Part of a small language model's weights: width 320, 3711 steps.
Each number is 500 + 25 x the weight over its row's rms, rounded and kept within 0 to 999. Layers, rows and columns count from 0. Numbers have three digits each. The size before them is the row's rms in percent of the matrix's.

# layer 2 MLP up, 1280x320, rms 0.0564, rows 685-765, columns 0-79
100:481527449529464503549470516472499517440562456499512503512514449486530452484472488490483496559444497536532448515500492480511486508478463480491529537531490497496480496511487520502495549511475466521508491501498523552492500499473510502491507499
101:512492495463524476545521496481475496515517533495536528506502486531540517454488538472521511492481503528517511532540497563480478542514486499524490497448522488514532483512511481490516491472492491512479485521462484529448523473473516539548552492
088:528501495510496493549483545513488479490520544508502501551498463451542527533478513505544550514477497572448501540510471546525483472532514515500503469539496531522500475530508556511503535481506566550514519514460515521488463501499457459504540488
100:514497482484500468476445486479483549496499519510519509482481523477541464458493546504509519499498489520496501504484512526504471496517518512527505480514515509437560486550501508486488503488511485450523492533507501499490504477455532499498474513
090:506487465533530535522478509514526488469512482483530465524541462502549515497529469547473515518503580514477460523477487506490518483503478523483546504510474513512491474499503533547510484481523487492494459454466488523503500496512479528484515472
109:509478439535524518505459496464465514475488482520534481519495464486523540511505469505494507493491517519458484496474523517452494503534450511508521460490496522522510442530511491537502506521484520463541482501449513511501479519479474484491566506
095:532476500458524488495508475497452522530475458509536466494466461509515532470503469528536518466487495492486470489534489565466491471503525490473475490563514459508523486514497490512486493541539552513546505491517460518508491486490499493477462501
104:487482473503524475541482550468526488484521482505477481499485482540520516504487481498543520511493493476516510494485532525477480490498514492499468506464501508508536494510495501500464494500462471481547527544490553502453415479476514499552502489
102:525520473532539465483505522503459519497527498454493529507499505528529494501483502497511505490454437559533493489525533545481477528523502520456443530507513507496511478489464477458484523511464503516523500506514519487516490451496523515566484515
095:528495495491512464508504476474475482497510481530497507510518450493514494493493485491510525540511465501484496484476484527484489487438479485519504470524500491524520469498487509497454488490511502541520481510508480490479478499508499523518483436
093:448506443529551511544499481476523529473513518477496549499510509472539517510458480533477539473505480510467545498498496519510516503494505517515490456480465546487452453490481501521467473522495485533523513511525505507486503492490492523515526453
098:509503473520474502509496510487520466496543529499524478504500463495522460488508498480507558479459523520488501508518477547463480523534471517511514469534470511522526469509506493513512530448473431424505533496516541517496549480494494479491531530
119:515520508539487497533475514498492490463507483557459520514445506477576492499470488493494559516498523482486497506519491497476478532487503474549484478531450504535484452501520508492486491496493532473507513480494487507515511511498489481528481523
106:501547487476503499469493513488458518564558473482509524497471501493513531525520511513516513516530495542523531499523518567448499512513532495445503499462502500492499499534502513478515532513472455484506475498512528526494511514495447497486506498
106:503499521512518501474503502466500532517497493474525489468497489536520480429474478507476532522468514557484486490479500504543499519488510507487497531512467498537517487473505492463516468505491465515530496479530507531512502495566462505509474513
099:497546491494513513519497531501502510493531503528448481503494488477519472471469488475489487476471473491502516514494450562526524515483511489512491504523478529510546498548480528503494518518490471518541459550485487520484488504449509441485512470
095:474530492533497522449489499440455518537517516524543549520510512455541445491460500494467542542470509504510546531482479512462491496511492519464473524523484507502477481547462488498495484500516524508480478442536469537520520535464480513479523477
096:511516480478499487478466501501536512502502465510472508484533484511528476515487469525509534523499538544461487498516484505504488552492469475501498456467513503511523479504484467498484564485491489506503526539549511518490508473454509472465469449
096:489496466529488467498507475476436537495524491514563517526482459555523510520480503513556515482471424484503487484498493498470474523536467469507481508485498513513526501516509473504461460484470512503508465495516519510458468461521514523481508495
101:518484509515542477505506516470485520463480524481518505511504458461514507513491461521475502514450488485494493515504492501531437523540492497494473499553508501541497421505490493449513487477527492488520503526534472508518476506494485527513509505
089:527540490507487499505495476505468477503510464467550472504509493531531445492513481495522513492488472468512489515510459558541523507511426519498543475515522491504471475511439506489462489516515510523509546523498492497493500455500511521532492504
105:496481515480512491454456524462512521486506513486536481483502515530531534486492465538524505473486504499486524431545501517485504504465462499480478498482518508485542448538478529504476540493487519515533520499449480486441497483488505515512516517
092:505546504497512515508499493456467481473475469480516498513528504532526470491523491492502496518485498526510495523517524522531488538549453543509502487477463492505526459485475527494490487493483524579522501465506478515504516510510480478503548510
095:486464483500482480511508460459463487451459455528451492533528462472536502535482440488455499483501513535518479462499469509517453467491459529478448459490474509510478491495481504509485537530526491487508539525474518517514499471523460517517506483
080:472472495536515470500503516511519514476486499516442470510542487498492482499511492472488482499496571495509531582532478481543502493464505490526486468472495465530493485504493535501506533479479473464520490505495512575485481482498488511521485493
077:495494431540457548502480532442499496509524512497520518489478486460533555510487466442470501495520523500518520499456534516515514489480532491464503505489508488562546474491528503521508506471532466542520516498483539524493511485526515507517516537
096:497490459490518530511467511504490495502494517517482522492497481532526535508445516523522538467511524512521509465506537501496487522508512489493469485509507498486528470527496509470502488492525471515499511479470511519519498514482498518502565473
100:502511512470537488489507487520507502491518499494480490513503464498503473506509513473476514512423486575491514485515479515457481528531482517494465514471461538485484498524496513510502537500478474516541470473518575494451500496502516487479465453
102:501547502528488482514507549479469463461484511488535559457525496473564540454506472519495497518505462502468491498506493538515503482494463474482514521499501542496490471478468505502500569523495495493512502516470452515517495487504469490466476547
098:451472479522516482537512526462520532483521451516518466519506491486552534491477481486493490493484482489462520483523497484488427498507508485478482477496526479512544479528493514491479477492521511530512528480509501542494524503547497508496505511
082:511489499502477464482498570511518485493514507479517471480490485512530535498491546483497537477481480525472527515513527555521474487532526494516473480479495475444532505500501498535467532505496485617485505464478500520487481530480504513519515474
098:484474465462502506467448491483486499442484494464564545503478475510509494445471503469505468484475467513526531465474525531489508565506499472488468480494457554509503488498474442475457478487479542499531494498448537485496495495511476490501500485
105:495506494532504468491488516476484518426502467500553512464501509461540530480506502489488552497465467492490485501539509485454476515500467491482477510475468493484519481550493515499496507506461531457533472496533532507481473496495477506486550498
085:499496481511495513499453483511512492524499482506478445460489516488502487484476518474500481494501549504499471487524494535507447554486496450464536503516466529502537470540500507523502523507494506474555549510472503519462540450499497514464519475
100:508486479566508487540501501514465503501474448518444554527476494508522521519478485511491498488497519499474516500454525472483500489489515503481500500492517519499509496488497518486512473464506483545508482496492544504491455499504548523513515516
104:509481492500457497481506502524491502515518487463533471480500541503534488489494472512486504536503554510515498463503529527478492505535519464488535440498473478493513485506488503506505487514502533510535506458451523520524529506469472530491508487
093:476570450517476510545506512518517470451508492501514458505523503494539500462444471504486532527483512515481475533513483534501498519525513496469501486532464513518470455500503489528522466489491497460540491458502497515465505498470479492485465499
093:461531507544493535518467492520494489527475489497538529527510512458532482485513487521547547451509495465463470501485456499510473503495436474442536456508465509488486447480511526478498484464508490507505499482493453491486464521495504494481522491
093:479494442526510498532497498468521516484495520545524513517507490518531513491490467495504498516467496492485513526495507518492488530541527520496469511459478524481526486513502519485497500462503484504511480510519526508465464477499502511448511478
116:522503477529520484489448498455467499461497500515536503518471475498518521495472509489513499496464502535505498484518514518499485538524485486521478494506448491500550467520461496489473508541473477481587496513493495549539539506517487531495490501
098:487493462501523543518506512489510485486492463482543527503496440521521553493472469457497507508476533491520500498523550508506471509524486519480544515514483486508521442509459484531468539457505515465572515533494538489470534479526538542553524525
110:474505487504480457519492487477486514452553459524519500526510451509529506467510460492495527495448484518493482480490548527481525510509524494520491490500492540490523509482458485476522538514494508448506534480531543487491508494499496538524495493
096:489518476530550472503489493486526462486502500513501548518488499507480499461482526488503505520441536515504513487502503534508494540508482473478492485501428503457512478537497486523447528453490502494492497478528509494451487539519471467531505474
104:528515480550505492490494525467500501517507493509439488508471516517539458545474509502491545520501514481497530489526489529490500555489517516497483500434488494482485489555509493530499519506492470565508533448498512490520509503502525439509479476
096:506464477527480484474448486512442505487528476507525559539460500525513508495456489493535488485526526549495444513491432505494470492517496491474534484478490485487484463511481508516535493473524472489527507515479457546539487545491531501514475500
102:499539475494498479498452471526518486484520472481532492511479469460492483515512458515513544512477510514445516508501481559470495465459519508471454511503468488523546471478475517529524491506505502469495495505467500521501531501513482510505520494
100:493457460514505468511501504491501466484529456511501490476451479516544538444490494452534513533482521492515524546477508525520510534572455492500511513496510509464509474524532481466493514493473523478505478538543528506472543499509475485516497479
103:492467495551549501502465492516508517528493471499465548519449520494523480513482505495532525466500495520460527514525472544509493512508478511449496479504518488473496449532495523535479533518535504541530503460499521520494523481462495509497474480
107:532526489516510498514468499484527433493529494512487500500509530512548477528466523470506473486458478531474473505524483526496532507515487498520508470458506476498507492484510491532494500509494481503537514485500521539492509505557509463516542492
102:485489486488493481476490518468487534450454482561495485512511432472520477494491497545477513511483476513506525545492500516514496512482489540498545473532478516473520490500487501474489558494492523499516500495495506511477489537535477512484501489
058:516520445523517531491452487501503473516478489531503514518483494512564480464466451475531490538485482528494493515501520535516503529491488499501499516543440481515555448506485476486444521460479502484544506525517509561520486493524478514496540501
100:524463455499486483498494523489512527527517523488542480482500453509517489507431496527488495518489470507441523515492529527486459497496487545516490479473499528508495476490504500484495530547519490538491488460487529505517491514499517515465505500
100:468464495529541474469480488511495525477479508495546508531467464504545508490486450462527482524470434531471499477529509487494486507478510527542541510462516481462576492479499482516492491483524528527573493512466514501519499544505456516553460471
097:443528500545498502484521495500504523534505503488483468510470524487513501443505470533471484557513522478444509519483460536514552479480506481486481504521480511522524480521512510491506517529531503533554487510497494479461515522560527464501488523
097:460492444536499512499466506521481506473494492547508532511493516476536521508497484462515527486514468529478493526478525494500518520533504476485471479481488540525512479527498491456461456497505504471541473506483530518501481529515502497516521528
101:526533465479544508502512495481472485508494489448531527548450473492500511475455483454468507463488472530458528505502493490464482520465495496533498510556513462520510449464506468521527447492482504540531478498466533520497498470495468524528534515
104:524460440487518500497492545515502506509485467470534498537478467544534497532486490514473476553462530553480485494483490514507496534536535560462495529479501506489500477506537499475472495518481503518566558486527525512457540502473486504544465475
104:500510499502502492479499537496485531475513527472520536555472531536527532510522561491532512498501481501471507518467503496520521515555535457522465505472503501494506445535529481524529502517509498532528457549492548518485478528505466503476510511
104:521517479513511490530516468470506481509482488503514536525524463477528517511467487489474534507492479508499499511525493520527487520503481474508501542459470513504491468498475468493498512433511511543555465547495493510503440491520480520543496507
114:500472400535519517469475504463526515454543465537506502527479503473551499512469481522493480548484515489522502441518480522506459476462467499456485492526492459533485450503509493522478485480500534485538504512506506539508491492528496549482509475
094:565523494485489486527484509497470480488525464504502551510508512535527507499490483532517521538504545486532446522524494495509513487500478512470488498485463528493484509518430518453502504521494452486533521466498488532469515472522483491559499476
097:480515475521553526488501512497512484502521476498529543514454495505519505456474511478490510504464463486526526495495530515463491548506515489499485513501480512513483490503500488533494498508487523514519491550508554530472492523452473542525536532
101:494564484525494495499486493527500534496532495503486538493477474502496464514465470498542488502505522470463485520481476502521516528574518481484533515477513534497513459508484492536487481493520463490577480504448517528464454482503501543507479483
092:493495484504524497516488502534507467465480509483520496505496491469513488535535503483452496499494513522501485462523508515494479498495543461483471520471505531503486496520477504509475497488504506547517505500505537464453522489482488510485500468
081:502499495525527516483471472482504459462479507529506492557547506535539525527512486508507520478499490512497519469495519515510464456540513523500529473503472455514491485514527527487461510495516498505482509498468522547518466542503463551522512541
091:490518440521519497564512506520511507503531503518499534488532444515529536506473533459521493453474518516490489492536466485519504506500520447499509447520480502513489486583534454501499461482458512498526508484491505444471497480462488490507534477
099:483478490516476498522519502499463509480516515526523524497488538520518449513469497486527481505502531543528465538487534543525461522526483453498446537532508511494483476480483484528462461466538541503546444539469516466501476483492465494516514518
111:507488493509498478471508502501469464516486512480497498532471488481525533484472483502475492469464483518466481503504452488483449551556496507498513517532510483484490468522524485482476518493513546546554493489479473551498523522512489477500536523
107:522505487554504474539491515509487447499490435475554486519481473509504563510504469525499522474478550492524503479501512494459490529491540477514502499522480525484496486498509474489510518508511521519539489505513513502491494496499494494533528498
098:526500514531510475531453514506494503489485541490518488510514484477543469520502463507497559502449498544449456485499527531499499503492495526508504496507519532505508483507458495485517520495487456508505455505486542495527478515495478502502484459
089:516508475509504524554432493489531498463505474496501513507510471534518475517502460510529525458488488529463451532460455510517497504532450482459521477526500522534525507527505497507497486513474493470514537507527472485473518519495503506514477499
096:503498472532502532532489554510480480506531484514517505475538489481507505478508462549512531500462472556490489522506495503496444470499512522484514487503446531537532456495490533505472515483522491509539495473486531518495482504469507552475503470
093:449554451529511496464505444546508459505532503492487488520501522520518478458475436498484518503438482518462471501521488517521480526474485535495547519508463465530516491572507498535482490479506505500531544535453491568477506509495503502535520462
105:490496508514486512479513521479474531496532464492529491473543513482519527491490476469488531504496461538508497503465548520505447507485440497545521533490497474499520479498502445509486520493518473511498485505486493515532524529500491544523473536
094:545508517480476518470459495468455500523452484490565555523520475521529529511529496533519517481474511502498471484504534489516509499468436513507488470499495508530499489531458506472507539501464480477521500481508504513539465492531497499502542517
105:509504506486507523495470524502504539470492510477538471518511489516532509493458460522489470475466459521474469464518515557476497516517488463504477513507486490496541485516520496472469548510481491523538522503533465525473501522486471531506489511
092:504519487503495515479457556498496526508541504506520561499460496542522508502457511486514461509515494521512477534506518490494500508468522463521527499518495492486515441503516469518493499498548485553490478522517495501514478515520487494511501486
105:539497479502515474484479501501466467458509518482501480523483510485526477516470497526456516530476501532477464512496501559470467548469493493490485512525483508536482477493479503488451547486441528514535491508488512541471499513500497539512484507
104:488495475493497494520475522506544498511476482518519505480474510507520476511452509472491494504509484511525486451508491557502518513487482519488514538475508517515506467564474525474442506493510488487578536480467506480486474535515507504525499518
093:497523488512478475508515469490477465489515491473522514470482475488509459498456489501524500537520501494502483546462479546511491491509484501488523518502487461506473496524456454507469457507521480517469497534502495489472506509536488464504527485
086:484538451532500502491449481513513525494445458482492494490546473488488509460498504469485476501479548507496531492515479482543505510467479458495521462496485475528487458486469505520446544518508480526532517518502474574502541485485514540484545488